Weights of a small GPT-style language model, trained from scratch on English Wikipedia.
Architecture: RMSNorm before each block, rotary positions, no biases in attention or MLP, untied embeddings.
Each number is 128 + 32 x the weight over its row's rms, rounded and kept within 0 to 255. Layers, rows and columns count from 0. The size above them is the row's rms in percent of the matrix's.

# layer 5 attention output (transposed), 384x384, rms 0.171, rows 58-75, columns 0-191
size [ 97  89  98  92 105  97  90  98 101  94  93  97  95  96  95  96  96  96]
[[ 99  94 151 133 129 140 121 121 189 165 142 117 188 125 130 175 101 176 169 139 169 128 101 102 121 118 111 126 106 128 148  58 116 115 117 127 155  89 179  74 105 138 122 131 135 109  85 170 162  94 106 134  91 141 123  94 142 108 150 118 110 163 141 148 178  79 167  77  65 105 123 162  87  57  62 175 126 136 122  71 180 103 140 152 131 142 185 162 169 104 106 134 157 116 183  94 216 120 102 114 132 139 109 155 106 109 119 145  83 135  98 110  77 108 103  53 142  77 142 126 144 125 128 139 100 209 132  70 171 121 190 178 150 123 186 121 169  89 112 127 157 154 167 172 140  71 146 115 121 171 163 104 134 157 142 103  87 136 183 139  99 183 113 115 128  65 163 111 103 142 130 142 131 119 148 115 121 115 139 139 116 102 206 120 134  90  88 111 145  95 145 126]
 [131  92 103  97  99 161 177 102 147 141 137 106 142 190 145  92  94 165 125 149 164 132 183 169 135  59 112 101 157 137  84 107 118 119 125 176 104  67 167 103 106 147 156 147 110 170 122 133 137 131  82  92 139 102 140 104 157  83  63 116  84  87 119 127  79 158 139  98 172 222  91 102 161 156 151 147 118  94 100 129  83 129 144  94 107 148 109 110 120 117 150 125 134 137 148 132 164 106 147 109 201  24 125  69 171 137 124 109 166 144 168 142 105  86  87 123 137 220  73  82  47  81 141 126 161 158 122 106 107 149  47 142 151 151 176 136  81 110 150 160 119 139  73 164  78 132 136 186 161  91 121 129 149 127 109  87  70 148 127 100 144  76 116 111 167 137  97 111 140 133  76 111 166 102 117 134 155 162  73 143 118 147 126 139  98 170 173  76 151 134 193 140]
 [ 88 145  77 157 135 153 134 123 114 124 113 111 166 123 117 128 133 207 117 109 125 122 158  69  75 165 117 150 110 172 122 153 101 113 105 197 120 118  91 124  99 162 202  91 126 101 130 145  68 172 111 101 169 189 207 135 144 146 160  93 147 174  70 115 130 140 151 120 127 116 152 151 126 139 115 160 104 119  98 175  87 182 148 174 113 152 135 132  98 181 116 107 156 167 125 140 114 149 178 199 116  95 143 189 120 107 100 111 111 123  81 157 107 103  86 119  81 126 118 107 108 177 108 127 133 113  79  97 187 137 184 119 155 121  99 160  94 138 189 111 168 122 131 112 150 103 100 111 128 160  92 184 199  99 132 125 122 150 137 118  78 211 204 155 155 119 146 157 138 128 128 142 149 133 163 147  95  29 118 133 117 131 146  92  87 153 123 160 145 116 109 130]
 [106 108 133  92 170 107 127 180 101  83 110 155 105 121 143  93 127 126  67 125 123  80 199 135  92 158 185 123 126 134 110 183  44 146 126 130 178 146 131 128 102 114 108 125 136 149 158  58 164 127 130  87 127 194 122 101  91  68 185 147  96 216 154 155 142 167 132 102  96 119 159 193  96 149 110 152 105 119 147 125 135 199 119 134 132 182 116 131 140  63  81  85 118 146 133 157 149 131  97 120 107 181 154  94 133 141 109 119 132 118 147 131 132  80 162  65  92 146 162 109 190  97 141 119 105  81 122 142 122 151 121 202 180  96 144 158 122 164 113 102 106 163 117 174 183 118 106 171 119 168 106 145 125 148 146 111 100 115 102  78 122  66  98 103  94 148 154 132  80 110 149  77 158  42 168  75  93 144 116 162 112 184 108 127 162 121  99 137 122 180  98 118]
 [ 91 107 168 163 170 140 144  89 139 117 113 153 116 120 142 144 164 111 117 181  72 137 121 120 144 109 140 158 109 122  92 122 123 157 108 119 173 135 160 124  88 195 154 126 128 107 105 137 115 142 106 136  89 136 129 124 166 152 124 118 109  79  69 130 128 218 148 172  84 109  49 107 119  88 132  58 111 110 171 116 150  85 108 130  64 115 109 197 136 164 107 150 197 168 114 195  95 109 117  88 108 122  91 159 143 131 107 163 114 117 113 121 172 187 186  84  84 179  95 171  79 159 136 134 134 106 142 100  95 151 126 153 146 142 140 155 170 143 110 112 104  84 141 148 106 100 132 171 111  87 127 174 123 113 129 121 154 150 109 127 106  90 168 163  95  98 120 104  75 121  94 163 189 153 106 116 104 177 166 149 104 138 124  79 171  80  83 107 141 138 118  79]
 [130  53 113 160  84 172 109 144 105 121 181 105 123 173  94 148 128 180 149  91  54 138 106 188 117 115 138 131 138 127 119  87 118 117  96 106  88 149  96 173  45 135  46 167 157  98  99 147 141 100 115  91 118 169  68 155 118 118  90 103 106 128  76 114  97 136  95  98 162 171 113 146 125 119 130 168 163 115  99 163 130 168  73 167 148  92 186 129 184 187 125 120 110 120 106 115 116 141 120 170 124 151 121 108  92 155 138 172 166 137 134 155 157 130 107 101 132 180 157 125  89 120 175 142 115  88 121 156 129 102 105 151  81 149 154 128 144  64  91 172 132  96  43 141 168 115 137 164 153 138 122  54  71 210 136 125 100 142 145 165 146  98 118 135 113 159 146 147 143 102 141 143 152 176  83 188 106 107 106 141 155 160 150  83 163 105 164 165 158 116  75 181]
 [122  86 144 126 149 121 103  81  93 174 125 144 167  97  94 169 133 106  55 136 229 118 121 127 108 137 100 195 166 173  48 131 156 138 148 109 106 116  85 140 124 151 194  83 114  61 102 214 166 141 115 137 139  79 131 100 101 153 159 188 123 142  82 159 179 109 115 156  82 147 125 150 131  97  82 145 123 159  97 168 113 120 145 135 127 139  86 108 103 118 147 202 168 165 161 141 131  90  83 122 109 177 163 202 103 131 116 101  86 116 136 141  65 132 126 133 170 125 110 104 115 114 124 159 108 132  64 126 110  87 120 129 145 124 156 100  88 121  59 112 139  98 121 180 122 167  73 145  99 118 125 150 105 169 103 151 154 114 106  89 144 121 140 187 119 179 130 166  93  87 123 164 173 122  90 168 218 201  53 156 175 129 113  91 118 109 131 125 149 151 167 172]
 [132 115 102 128 114 159  99 106 157 114 122 157 106  84 127 181 163  69 129 119 148  63  83  91 133 131 123 151 126 131 124 139 121 191 122  64 120 135  93 148 114 131 104 143 118 173 138 155 141  96  92 119 195 140 143 202  99 132 114  74 159  93 118 141 124 110  75  71 122 183 107 123 103 138 123  84 173  95  96 137  61  85 146  88  38 112 128 137 162 129  97 145 122 155 157  59 130 143 136 158 140 162  84 182 136 126 165 175 118 137 169  92  93  99 128 207 125 141  89 136 115 132 114  84 122 159 115  92  81 102  90 202 154 126 135 121 101  84 131 144 117 136 130 141 154 102 171 143 145 108 138  97 206  82 145 145 133 128  97  79 113 176 118 166  80  85 127 110 143 162 119 112 145  89 193 100 153 154  92 104 185 209  75 163  90  91 132  83 165  76  49 171]
 [147 134 196 107 138  94 109  87 131 116 148  77 134 113 126 100 104 169  59 142  86 170 118  81 113 167 128 121  95 116 123  66  91 167 136 126 132 134 163 153 111 137  97  93 119 122 159  84  96 127 109 180 134 140 142 130 107 140 133 168 131 133 142 169  99 147 157 124 200 178  95 101 108 139 127 153  91 117 126 216 145 115 118  44 164 154 155 134 112 135  61 125 120  92  61 136 135 104  93  93 162 159 127  96 136 126 109 139 135 160 155 132 164  87 105 159 104 149 112 129 111 147 130 115 166 137 131 116 150  87 168 118 142  97 161 188 127 130 125 109 112 155 146 131 117 150 151 155 174 143 155 123  91 137 134 143 130 118 143 173  91 118 115 117 158 134 107 125  37 142  86 178 129 151  88 210 120 124 123 132 174  98  86 165 124 100 130 133 148  92 153 126]
 [154 139  71 165 157 109 126 165 138 164  98 109 139 115 123 104 124 145 100 114 139  94  96 122 129 137  99 137 146 189  91  94 134 129 150 137 151 133 124 158 180 154 110 162 173  83  83 134 135 185  77 119 126 131 141 145 122  86 147  81 198 115 113 169  70 170 142 119 153 134 142 116 161 169 113 102 183 169 136 131 108 123 123 128 142 117 133 156 105 133 133 186 171 182 137  83 138 122 174 130 135  89 137 190  93  60 132 125 138 122  76 135 167 125 173 170 123 135 140 154 128 187 116 147 143  90 105 110  79 173 125 100 132 111  99 170 120 158 176 129 133 138  78 101 133 110 108 131  86 170  41 115 102 116  77 111 136  89 150 123 156 100 104  83 171 156 148 144 151 106 119 118  97 106 154 126 126 113 135 202 130 118 143 126 136  61 121 115 130 114  94  78]
 [109 135 108 118 121 123 124 110  89 110 136 113 153 117  89 135 146 139 211  30 100 122 111  91 148 121  96 133  99 167  62 104  96 149 128 169 135 154 165  92 127 126 171 118 158 131 122 112 120 163  74 197 125 101 154  94 175 105 139  98  75 114 106 137 119 109 184 126 111  94 199 132 123 136 162 159 110 173 105 108 105  94 141 119 176 106 171 155 118 111 101 140 104 129 126 149 109 127 109 127 120 185  95 131 145 145 136 130 108 156 189 122 157 106 148 158 179 116 171 132 125  89  88 152 141 186 204 134 138 161  16  60 163  68 108 123  77 106 137 105  79 158 130 128 158  88 152 129 163 123 140 133  99 121 207 155 128 118 122  66 114 143 133 123 111 122 115 182 138 188 152  98 180 136 162 193 131 133 142  98 131 164 144 144 108  83 102  86 129 126 126 122]
 [134 149 142 162 119 139 128  97 100 119 132 117 141 169 145 128 141 106 137 161 179 107 142 141  96 132 148 114 149 135 110 126  58 149 133 134  52  89 145 150 129 134 122 143 107  98 120 138  72 167 129 130 118 117 114 112 154  84 148 159  99 148  77 118 141 139  99 124 123 109 108 133 146 137  82 100  92 141 143 143 130 123 164 118 156 138 118 156  93 138 104 124 112 112  98 184 106 167 146 131 157 115  99 113 136 163 103 182 112 119  99 112 118  94 136 140 148 138  92  67 176 140 129  93  36 116  96 116 128 122 136 173 142  85  57 147 216  90 104 101 154  98 181 183 165 175 136 135  80 152  69 120  98  99 151 135 126 151 139 136 125 143 145 113  46 143 113  87 115  64  76 127 132 162  99  90 144 106 155 113 139  91 160 151 118 119 194 176 142 136 144  96]
 [ 77 154 100 124 142 115 181 116 126 151 158 128 102 150 118  88 179 156 149 122 147 131 155 197 106 134 164 110 133  99 171 170 175 199 149 180 129 152 178  81 174 142 137 169  99 148 165 108  69 118 129 143 130 123 155 151  96 124 100 155 108 103 108 102 144 147 156 118 140  74 150 108 184  79 105 104 106 139 123 159 155 105  98 110 136 138 111  87 109 138 148 120  96 105  79 127 142 124 116 107 174 224 106 113 159 136 167 121 144 122 128 160 155  90 120  88 108 133 218  89 153  70 104 173 130 158 133 186 133 102 167 150 154 164  84  82 107 129 157  82 111 136  86 140 106 118  53 101 107 124  90 166  89 207 109  90  88 122 111  81 174 174 115 107 105 122 130 155 170  99 153 114 173  86  58 160 107 142 130  86 132  93 132  70 109 158 143  83 111 141 108 158]
 [150 127 151 151 108 104 103  70 102  79  78 142  89 122 159  90  96  68 139 176 114  70 156 102 129 157 115 148 103 118 105 176 177 149  82  84 118 153 100 115  98 129  96  64 151 177 141 138 172 124 121 127 140 152 131 108 145  90 156  53 138 195 103 129 162 178 135 121 113  77 133 144 178  58 144  70 142 106 138 142 129 125  49 137 111 197 140 136  89 157 108 115  90  80 140 185  80 143 102  79 120  97 121 144 105 111 128 129 138  31 160 111 116 186 125  87 160 152 129 132 127  72 109  84 117 178 132 186 127 151 112 152 129  90 126 125 219 124 135 105 153  84 146 158 138 165  94  91  94  85 122 169 146 183 167 169 142 150 142 176 156 143 170 175 127 121 167 184 157  94 139 153  48 157  54 134 122 137 118  78  97 114 139  94  92  80  95 130 135 164 173 173]
 [180 141 109 182  81 111 124 165 121 189 145 124 129 173  54 121 127 126 139 126 160 121 104 121 102 121 121 136  68 137 109 177 183  89 148 125  94 153 151 132 114 180 124 113 110 153 150 124 111  95 101  63 177 108  82  93 140 141 113 153 100 104 146 115 130 153 127 121 189  96 164 110 154 148  52 117  93 140  71 158 119 127 105 126 104 178 162 115 131  70 132 107 140 139 128 110 137 152 123 108 110 153 112 143 130 126 145 167 104 135  91 187 139 154 135 133 120  79 146 121 128 109 143 112 100 167 180  75 142 112 134  85 114 100  76 126 138 113  88  91 123  90 158 172 169 143 157  89  84 119 110 150 119 132  92  63 136 115 159 170  66 164 117 138 134 128 160 135 142 122 134  87  78  64 150 140 169 127 134 171 139 113  83 125 144  84 146 100  79 188 147 108]
 [130 116  97 169  83 110 131 139 109 174 117 129 205 172 130 100 134 136  93  46 159 192 202 143 121  25 201 172 101 135 138 112 147 124 143 195 104 124 158 117 151 112  96 159  96 176  81 184 170 101 114 110 104 165 133 104 106  67  76 139 123  88 144 134  77 144  77 119 110 120  87 187  69 142 138 124 144 115 158 139 180 127 103 167 149 138  81 102 105 126 136 175 166 116 107 106 128 156 127 163  92  53  89 156  95 115 134 116 122 138 147 148 122 128 129 170  81 122 143 176 141 140  73 188  68 106 117 135 168 101  74 128  73 135  77 128  88 152 138 137 103 122 142 166  94  91 132 125 131 145 144 128 123 170 123 103 159 145 144 108  98 123  67 113  69 155 126 110  90 140 124 134 124  67 142 166  70 150 147 106 116 102 134 121  95 122 123  64  32 105 143 141]
 [133 183 154 119  43 135 173 124 111 188 152 147 106 168 120  72 143 130 117 163 156 156 120 140 155 136 106  19 109 138 142  87  80 143  97  72 174  99  76 119 161 123 153 146 136 162 119 122 164  98 162 142 174 180 126 122 124 127 101 163 207 157  78 137 131 142 104 146 148 109 128 118 143 195  80 143 108 146 106  98 150 160  85 161  63 108 128 124 130 133  65 103 186 150  88 129 185  75 164 146 114 205 112 142 129 133 111 159 119 197 112 107 125 111  85 170 133 122 151  74 146 187 157 219 193 114  82 148 181 163 139 132 178  89  84 176 105 171 106 135  86  56 134 174 134 121 169 122 151 133 179 158  99 138 202  59 114 171 150 146 168 104 137 143 136 134 107  91 130 108 123 127 198 113  84  88 126 137 174 131 147 107 108  81 134  63 100 106 101 146 116  98]
 [139 107 127 137 115  85  98 116 135 102 123 173  94 114 116 156 161 160 123 162 130 113 172 117 102 192 163 156  72 117 166 112 139 147 130 159  84 119 167 135 216 149  33  94 110 125 180 144 137 129 100 129  77  88 215 118 169 128 204  68  77 122 126 151 128 159  89 135 144  58 132  93 115 149 157 158 100 153  86 127 133  91 149 120  99 102 117 142 107 113 137 134 141 142  96 100 176 161 149 180 104 106  91 113 142 117 158 141 209 180 142 158 112 179 166 108 123  92 136 124 175 102 128 149 117  88 157 141  55 147  91  89 143 183 146 169 167 138  76 145 169  94  72 126 151 129 124 110 148 126 145  71  95 105 111 139 124 115 158  96  99  83 150 171 103 125 108  64 184 114  93  94 167 117  98 150 101  82 133 140 157  86 109 127  99  61 153 185 111  89  44 114]]
# layer 5 attention value, 384x384, rms 0.195, rows 59-76, columns 0-191
size [ 90  98  89 101  94  87  95 100  91  91  96  97  92  94  94  98  93  92]
[[159 109 147 105 115 150 133 124 120 156 175 183 121 139 177  96  87 132 105 173 156 183 137 115 152 136 108 153 110  77  82 143 130 138  56 172 138 165  87 126 175 139 116  83 184 105 100 101 120  96 138  57 203 122 144 147 234 158 140 128 128 160  63 127  72 144  95 150 118 158 122 135 153 103 135  97 165 103 118 112 135  91 111 170 170 120 137 135 146  81 140 197 123 197 105 116  92 168 151  72  99  58 138 106  98  62 155 112 109 114 118  81  93  86 113 113 107 125  99  97 142 136 132 138 118 175 111 101 120 154  94 164 195  69 115 101 193 140  98 128 143 125 119 152 119 121 118 141 104 133 151 137 115 124 145 161  86 110 161 135 123 111 122 144 115 144 170 133 131 126 115 202 102  67  85 143 142 113 106 188  96 126  93 188 117 101 106  86 107 123 137  65]
 [103  88 100 155 117  81 108  97  96  77 163 133 110 163 140  82 118 107  80 100 125 128  85 150 146 129 174 146 100 190 126  95  96 146 139 133 103 122  95 120 151  87 187 155 146 101  84  99 136 133  92 112 154 105 133 142  99  63 126 139 160 142 164 166 174 188 126 139 152  95 143 178 116 114  96 137 116  91 133 164 170  94 137 141 169 192 122 128 198  81  63 158 137  82 156 109  59 137 130 156 135 126 122 150 173 126 138 157 231 189 160  81 127 138 120  60 103 119  92 143 173 137 150 202  79 110 155 146 162  64 146 100 127 156 143 197 102 121  86 155 177 192 125 165 122 125 121  86 165 169 143 150 108 136 164 136  73 122  98 139 153 179 153  78 163 123 175  83 148 102 104  68  91 150 108  72 100 127 129 132 125 133  75  90 167  72 139 170 118 163  89  92]
 [117  68 134 167  50 136 156 149 106 133  59 129 153 116  97 136 129 144 119 131 165 168 102 152 170  99  58 135 157 164  70 101 111 186 136 119  86 101 144 139 153 127 101 109 123 159 124 150  94 110 160  88 152 176  70 100 180 158 188 179 149 138 125 115 135 157 163  90 175 161  98 144 124 117 174 137 194 137 143  83 117 104 162 141 124 172 157 134 136 139 140  61 168 124 137 156 133 155 119 157 121 159 112 161  97  52  80 109 132 112 135 138 165 147  69 145 154 140 141 122 129 175 119 118  94 135 131 152 120 140 172 134 156  88 113 137  58 119 128 113 123  96 134 110  78 150 132 176  82 143  87 150 128 131 115 112  86 101 144 146 105 103  96  95  62 138 168  79 162 163 127 124 153  72 137 146 122 124 156 185 174 144 198 108 115 143 134 135  90 172 110 128]
 [176 142 192 158  88  84 149  95  82 143 149 179 113 129 101 141 109 137 149 171 132 131 158 148  97 173 170 112 159 169 134 100 132 138 163 129 142 188 133 124 138 132  98 160 118 137  47  86 119 144 146  77 143 127 219 114 144 164 143 107 137 108 141  69 163 165  99 109 125 129 143  69 102 144 131 160 135 147  88  79 135 179 141 146 142 108 139 135 193 144 201 190 161 166 108 100 103 105  55 148 154 104 116 151 107 164  80 142 169 149 155 106 120 124 172 128  61  91 136 140 137 163  87  91 144  77 146 106 111 172 193 148 156 143 125 133 176 174 101 117 112 113  93 112  92 123 137 123 152  96  94 169 183 135 125 133  68 118 113 150  82 129 138 162  76 135 140 158 136 135 116 104 130 142 179 138 103 150 127 140 196 178 129  82 158 166 158  91 136 155 115 108]
 [147 138 119 148 166  87 134 122  95 156 182 212 133  90  76 141  96 172  97 123 121 164 140 136 152 146 161 217 136 107 107 129 139 133  81 157 138 135 133 105 143 115 129 134 112 116 148 114 130 121 124 117 193 148  85 146 174 127 145  78 117 155  65  89 118  77 118 139 184 128 116 129 142 155 111 137 132  95 135  92 150 130 146 182 124  55 181 152  85 118 120 132 161  79 120 144 105 118  90 121  88  96 149 106 126 140 124 150 104 138  96 119 119 149 110 131 105 147 109 198  95 123 163 115 141 153  95  95 148 162 160 112  85 133  88 125 107  95 113 199 124 131 122  95 134 151  88 185 166 153 126 115 124 111 111 154 180 152 124 134 122 124 125  36  61 162 167 138 129 103 157 148 157 188 170 153 122 168 127 160 117 142  62 223 127 113 159 181 104 119 150 104]
 [156 153 131 125 136 106 132 138 144  95  89 156  95 166 128 108 139 163 129 167 146 127 152 111 130 138  54 115 151 161 126  85  85 120  68 135 131 103 140 126 129 126 169 126 132 124 152 111 111  90  84 120  91 152 131 191 111 151 132 133 146 122  86 150  79 102 145 144 106 127 209 167 130 117 130 151 121 137 167  95 164 131 190  54 107  83 162  90 130 121 134 141 148 152 120  81 159 107 100 130 102  77 169 150 135  97 100 164 137 160 127 100  51 154 131  50 130  81  66 118 159 115 139 111 132  90 130 114  98 166 134 138 115 119 158 174 136 147 124  76 135 110 107 103 139 149 180 141 132 122  51 151  78 138 141 152 136  88 178 123 141 141 145 238  53 105 139 145 164 163 124 104 172 112 130 106  97 143 105  93 128 122  96 111 108 170 124 151 146 145 153 175]
 [ 88 134 121  71 135 109 119 106 180 131 114 229 113 146 156 117  87 107 172 126  64  95 126 122 146  90 131 120 116 123 159 182 125 114 114  54 129 152 120 161 145 135 103  83 120 123 123 102 172  64 128 121 134 123 111  95 132 215 148  89  94 106 141 162 133  74 119 125 183 136 125 118 107 122 119 136 101 122 110 119 178 135 130  65  71 125  95  88 139 120 182 118 116 193 123  96 197 113 106  69 143 143  88 128 159 161 153 116 122 149 117  27 138  81 104 166 111 194 137 102 140 158 117 160 161 129 163  90  42 148 135 129 131 153 153 138 120 119 136 140 160 120 157 125 145 134 151 134 135 146 103 149 166 154 126 120 121 125 119 158 153  82 130 104  86 130 109 143 121 107 153 143 125 105 123 121 171 147  57 116 170 117 102 144 121 120 128 122  99 166 168 144]
 [162 193  97 117 146 126 167 106  84 121  84 127 120  86 135 115 111 123 164 102 158 135 162 148 130  85 145 163 118 142 185 110 157 133 134 135 145 112 179 173 133 136  94 126 147 113 106 139 113  57  88 161 126 141 122 165 107  95 111 127  95 142 145 155 119 120 129 177 105 191  57  75 189 157  48 142 186 128 106 147 111 152 108 151  95  88 153 145 147  73  42  84  28 142 173 125 148 147 147 114 144 148 168 129 162 148 100 150  97 103 124 170  37  97 108 113 100  93 172 140 156 140 104 181 134 117 185 128 149 126 107 117 126  69 116 156  81 109 129 161 134 130  66 161 163 148 103 129 148 148 150 143 132  82  79 153  78  56  86 137 144  73  94 144 108  92  96 156 107 123 110 153 118  65  55 143  96 114 120  95 110 139 116 162 109 127 107 113  61 126  73 149]
 [135 132  87 179 169 155  99 149 159 175 128 158  74  84 126  90 124 164 108 131 122 112 110 156 118 146 140 177 154 142 130 125 121 155 130 113  67 104 104 134  50 141 149  55 137 164 163  83 149  73 122  89 180 148 180 150  91  59 150 106 178 137 136 119 114 173 121 173 164 160 125 146 171 165 131  86 137 137 102 179 151  67 188 114 144 130 115 154 124 180 154 164 184  95 151 121 113 136 140 159  89 112 131 166  74 124 150 122 130 123 163 103 139 124 216 132  78  93 102 152 125 157 127 132 141 114 106 128 131 175 171 118 119 119 167 114 155 123 140 126 142 116 146  88 131 151 138 126 189 114 134 111 120 108 124 102  88 160 137 103 122  94 118 135 134 139 124 116 198  74 127 169 125 133  87 119 135 130 149 154 126 153 115 121 144 142  85  74 105 121  70 137]
 [103 119 118 122 114 113 118 131 108 118  74 105 105 134 107 123 136 133 167 113 119 114 121 103 145 139 189 153 151 101  85 132  83 107 202  92 142 132 157 125 125 125 128 125 114 113 127  66  96 142  96 141  90 126 151 213 145  94  95  93 153  73 141 119 118 138 142 112 113 187 104 135  97 171 116 194 163 129 132 105 137 100 124 162 115  81 132 175 152 125 116 191 161  75  75 140  90 135 168 101 138 144 122  84 107 134 155 197 125 122 108 123  45 178 150 123 109  91 151  92 136  72 154 164 140  79 115 135 103 109  79 143 172 167 174 139 106 134 150 145 136 128 185 127 168  77 147  95 119 118 126 165 111 188  98 153 157  46 102 127 118 131 138 121  87 110 103 110 168 165 116 135 154 186 143  89 194  79 123 150 124 165 152 160 125 136  14 111 165 139  59  66]
 [153 150 150  97  84 133 198 129 122 175 153 124 156 132  87 105 132  67 120 137 129 171  93 147 133 111 112 136 173 129 143 134 189 109  92 167  79 148 130 185  90 134 215 121  98 127  68 135 124  48  95 119  63 128 108 103 194 132 168 103 115 104 132 123 171  97 116 113 112 180 147 179 143 202 149 111 146 102 133 128 117 137 141 128  98 138 150 178 155  98 127  99 108  93 145 157 112 144 165 104 103  83 117 103  99  99 134  92 135 126  82  73 102  42 124 135 160 110 113 133 123 124  94  83 135 134 102 138 153 130  93 154  98 130 200 124 160 110 119 109 137 197  97 149 107 100 105  86 176 140 150 105 130 105 147  57  71 126 149 140 113 123 141 123 109  94 124 180  87 179 129 116 104 118 125 169 143 177 133 115 101  88 165 132 159 125 143 125  86 113 122 112]
 [119  80 107 145 104 130 129 119 109 121  91  83 107 168 113  39 167 171 147 107 130 170  97 103 153 137 121  98 159 102 144 122 119 154 114 123 175 156 152  78 155 154  91  47 120  85 119 146 119 126 135 106 129  82 157 101 150 161  75 131 154 118 167 120 173 140 156 165 156 155 149  93 144 158 150 104 130 132 128 125 131  99 170 183 184 155 129 130 128 101  68 184 100  99 142  86 131 106 120 126 152 180  76 156 134  97 149 150 147 106  91 148 138 171 144 101 131 187 150  89  70 113 129 140 132 118 216 131 168  82  83 167 164 119 104 120 115 146 148  87 131 140 154  82 150 162  94 107 121 154  87 112 122 125 120  79  94  88 138  95 157 175  44 135 155  83  76 129 200 111  89 100 188 108 133 119  73 115 134 127 135 101 146 121 101 191 170 130 166 135 163 105]
 [165 137 128 197  94 122 106 154 138 157  78  73 151 116 125  92  53  88 125 145 168 131 128 171 117 168 161  67  73 127 145 125 117 134  69 134  80 225 122  98 142  89  91  93  97 178  89  97  96 136 175 134  71 132 113 127 123 121 121 161 175 131 125 129 125 122 156 154 105 144 127 161 157 119 106 108 107 123 117  70 175  92  79  98 125 140 126 141  91 132  81 130  44 166  88 170  79 114 169  98  69 131 138 167 106 143 167  82 186 118 116  96 164 174 107 149 156 144 155 161 160  77 172 101 154 124 129  92 148 194 100 139 127 134 142 143 164 111 129 117 163 150 122  84 120 170 165  81 180 153 104 122 120 144 116 136 126 142  91 130 136 135 175 110  23  95 114  90 104 140 173  97 146 170  92 159 124 145  93 129 224  89  97  84  77 118  53  93 123 110 167 186]
 [118 146  88 105 160 102  79 160 142 108 109  79 151 120  88  94 139 158 169  96 132  84 136 171 100 119  68  94 126  86 140 139  77 121 124 107 103 119 151 142  84 112 160 133 148 162 103 179 169 129 138 166 119 148 150 121  55  62 194 113 150  96 103  92  96 147 122 141 151 119  34 141 169  97 119 103 138  58 154 124  72 142 188 183 152 157 171 139  93 116 111 130 154  95 147 111 110 124 145 100 149 126 126 139 119  87 145 142 151 112 135 162 147 158 120 150 103 166 102 147 156 113 143  80 192 147 193 165 144  45 106 131 112 122 139 170 116 127  86 141 102 154 161 148 119 142 136 168 153 113 126 151 131  87  89  30 101 173 165  90 140 100 188  95  90 147  65 130 131 140 162 125 126 137 111  69 106 119  76 155 101 159  88  71 120  75 183 163 132 137 141  97]
 [144  94 105 162 112 175 171 130 179 115 121 132 126 167 117  81 174 129 125 111  93 150 160 133 179 109 123 151 148 163  77 177 123 141 106 183  65 127 101  51 158  82 123 189 177 152 159 142 193 146 201  91 116 112 181 142 125 134 118 134 122 132 121 159 140 120 135 131 107 112  64 141 128 162 181  90  84 106 133 155 147 129 133 156 200 152 187 118  87 142 188  59 151 150 121  96 118 134 208 110 145 115 142 148 184 105 186 157 111 143  80 171 175  83 145 151 121 113 138 138  85 106 104  82 121 140  95 131 104 129 127 168 106 117 113  97 181  64 124 129  99 127 183 173 160  83 117 102  85 114 126 113 158 145 118 161 105 143 168 115  78 156 145 116 171 138 154 131 131  94 166 166  92 148 168 163 122  85 137 144 101 149 151  52 142 135 160 123 141 112 115 148]
 [185  96 111 120 154  87 112 130 101 143 116  65 128 101 117 136 107 122 152 139 106 165 150  74 164  85  69  96 110 212 111  90  81  73 142 123 105 172 129 166 208 106 121 111 135 138 119 180  86 135 101 107 169 132 140 171  73 101 128 114 196 151 142 146 122 150 145 109 141 157 112  80 175 147 128 127 159 130 117 145 106 189 136 162 116 164 132 138  81 152  88 148 148 183 121  96  54  95 124 194 111 102  85 165 180 154 110 130  99 117 105 153 162 152 114  99 154 145 132 158 100 109 117 128  91 149 126 139 192 105 132 196 127 119  90 127 112 140 121 101 108  83 130 147  62  86 150  94 118 134 165 108 173 135 132 158 121  88  87 110 198 105 123 141 185 131 150  92  82  83 103 168 199  51  87 103 125 125 163 101 129 165 145 146  78 147 117 169  83 135 133 136]
 [195 107  93  86 159  40 122 115 164 156  91 141 196  90  98 156 186 133  98 122 105 129 132 115  50 130 137 118 114 138 186 180  44 161 124 142 130 170 171  96 160 118 118 142  77 119 136 105  94  78 169  98 111  88 157 111  57 103 148 144 120 118 147 140 100 157 106 115 138 106 127 126 128 136  86 163 180  84 168 123 111 146  65 120 129 127 121 161 109 104 145 152 144 112 144 125 117 110 149 172 108 124 105  78 153 134 124 159  91  89  83 140 130  93 150 100  90 124  54 142 119  73 143 117  83 113 128  98 135 145 154  90 161  99 159 181 128 142 174 129 136 111 117 134 187 191  99 138 102  98 106 181  94  90 124 154 101 136 127 158 179 182 154 125 134 112 104 142 136 158 155 125 192 132 102 154 146  83 113 152 169 164 103 118 155  88 123 118 104  98 158 104]
 [147 127 139  80 111 120 157 147  84 183 169 172 154 126 150 117 128 135 185 144 100 132 115  99 131 111 150 127 119 175 118 132 173  93 106 130 128  61  73 148 192 145  56  65 108 145 138  83 136 182 138 108  96 142 102  79 105 128 151 133 110 133 199 144 189 151  84  84 128 151 107  96  63 133 116 103 118 181 140 168 233  88 230 177 141 136 205 121 161 129 132 152 183 107 184 150 150 152 105 121 134 153 151 103 137 103 190  63 159 113 134 147 138 122 113 121 168 115  55 160 131 138 100 131 117 118 138 161 154  48  94 170 122 130  78  89 126  99 152 147 111 162  96 131 105 178 139 175 149 177 117 126 178  68 119 110 128 146 118 165 127 138 168 111 120 122  90 137 137 107 149 169 122 148 126 120 102 143 184 120 146  73 102 159  83 151 177 138 155 106 120  98]]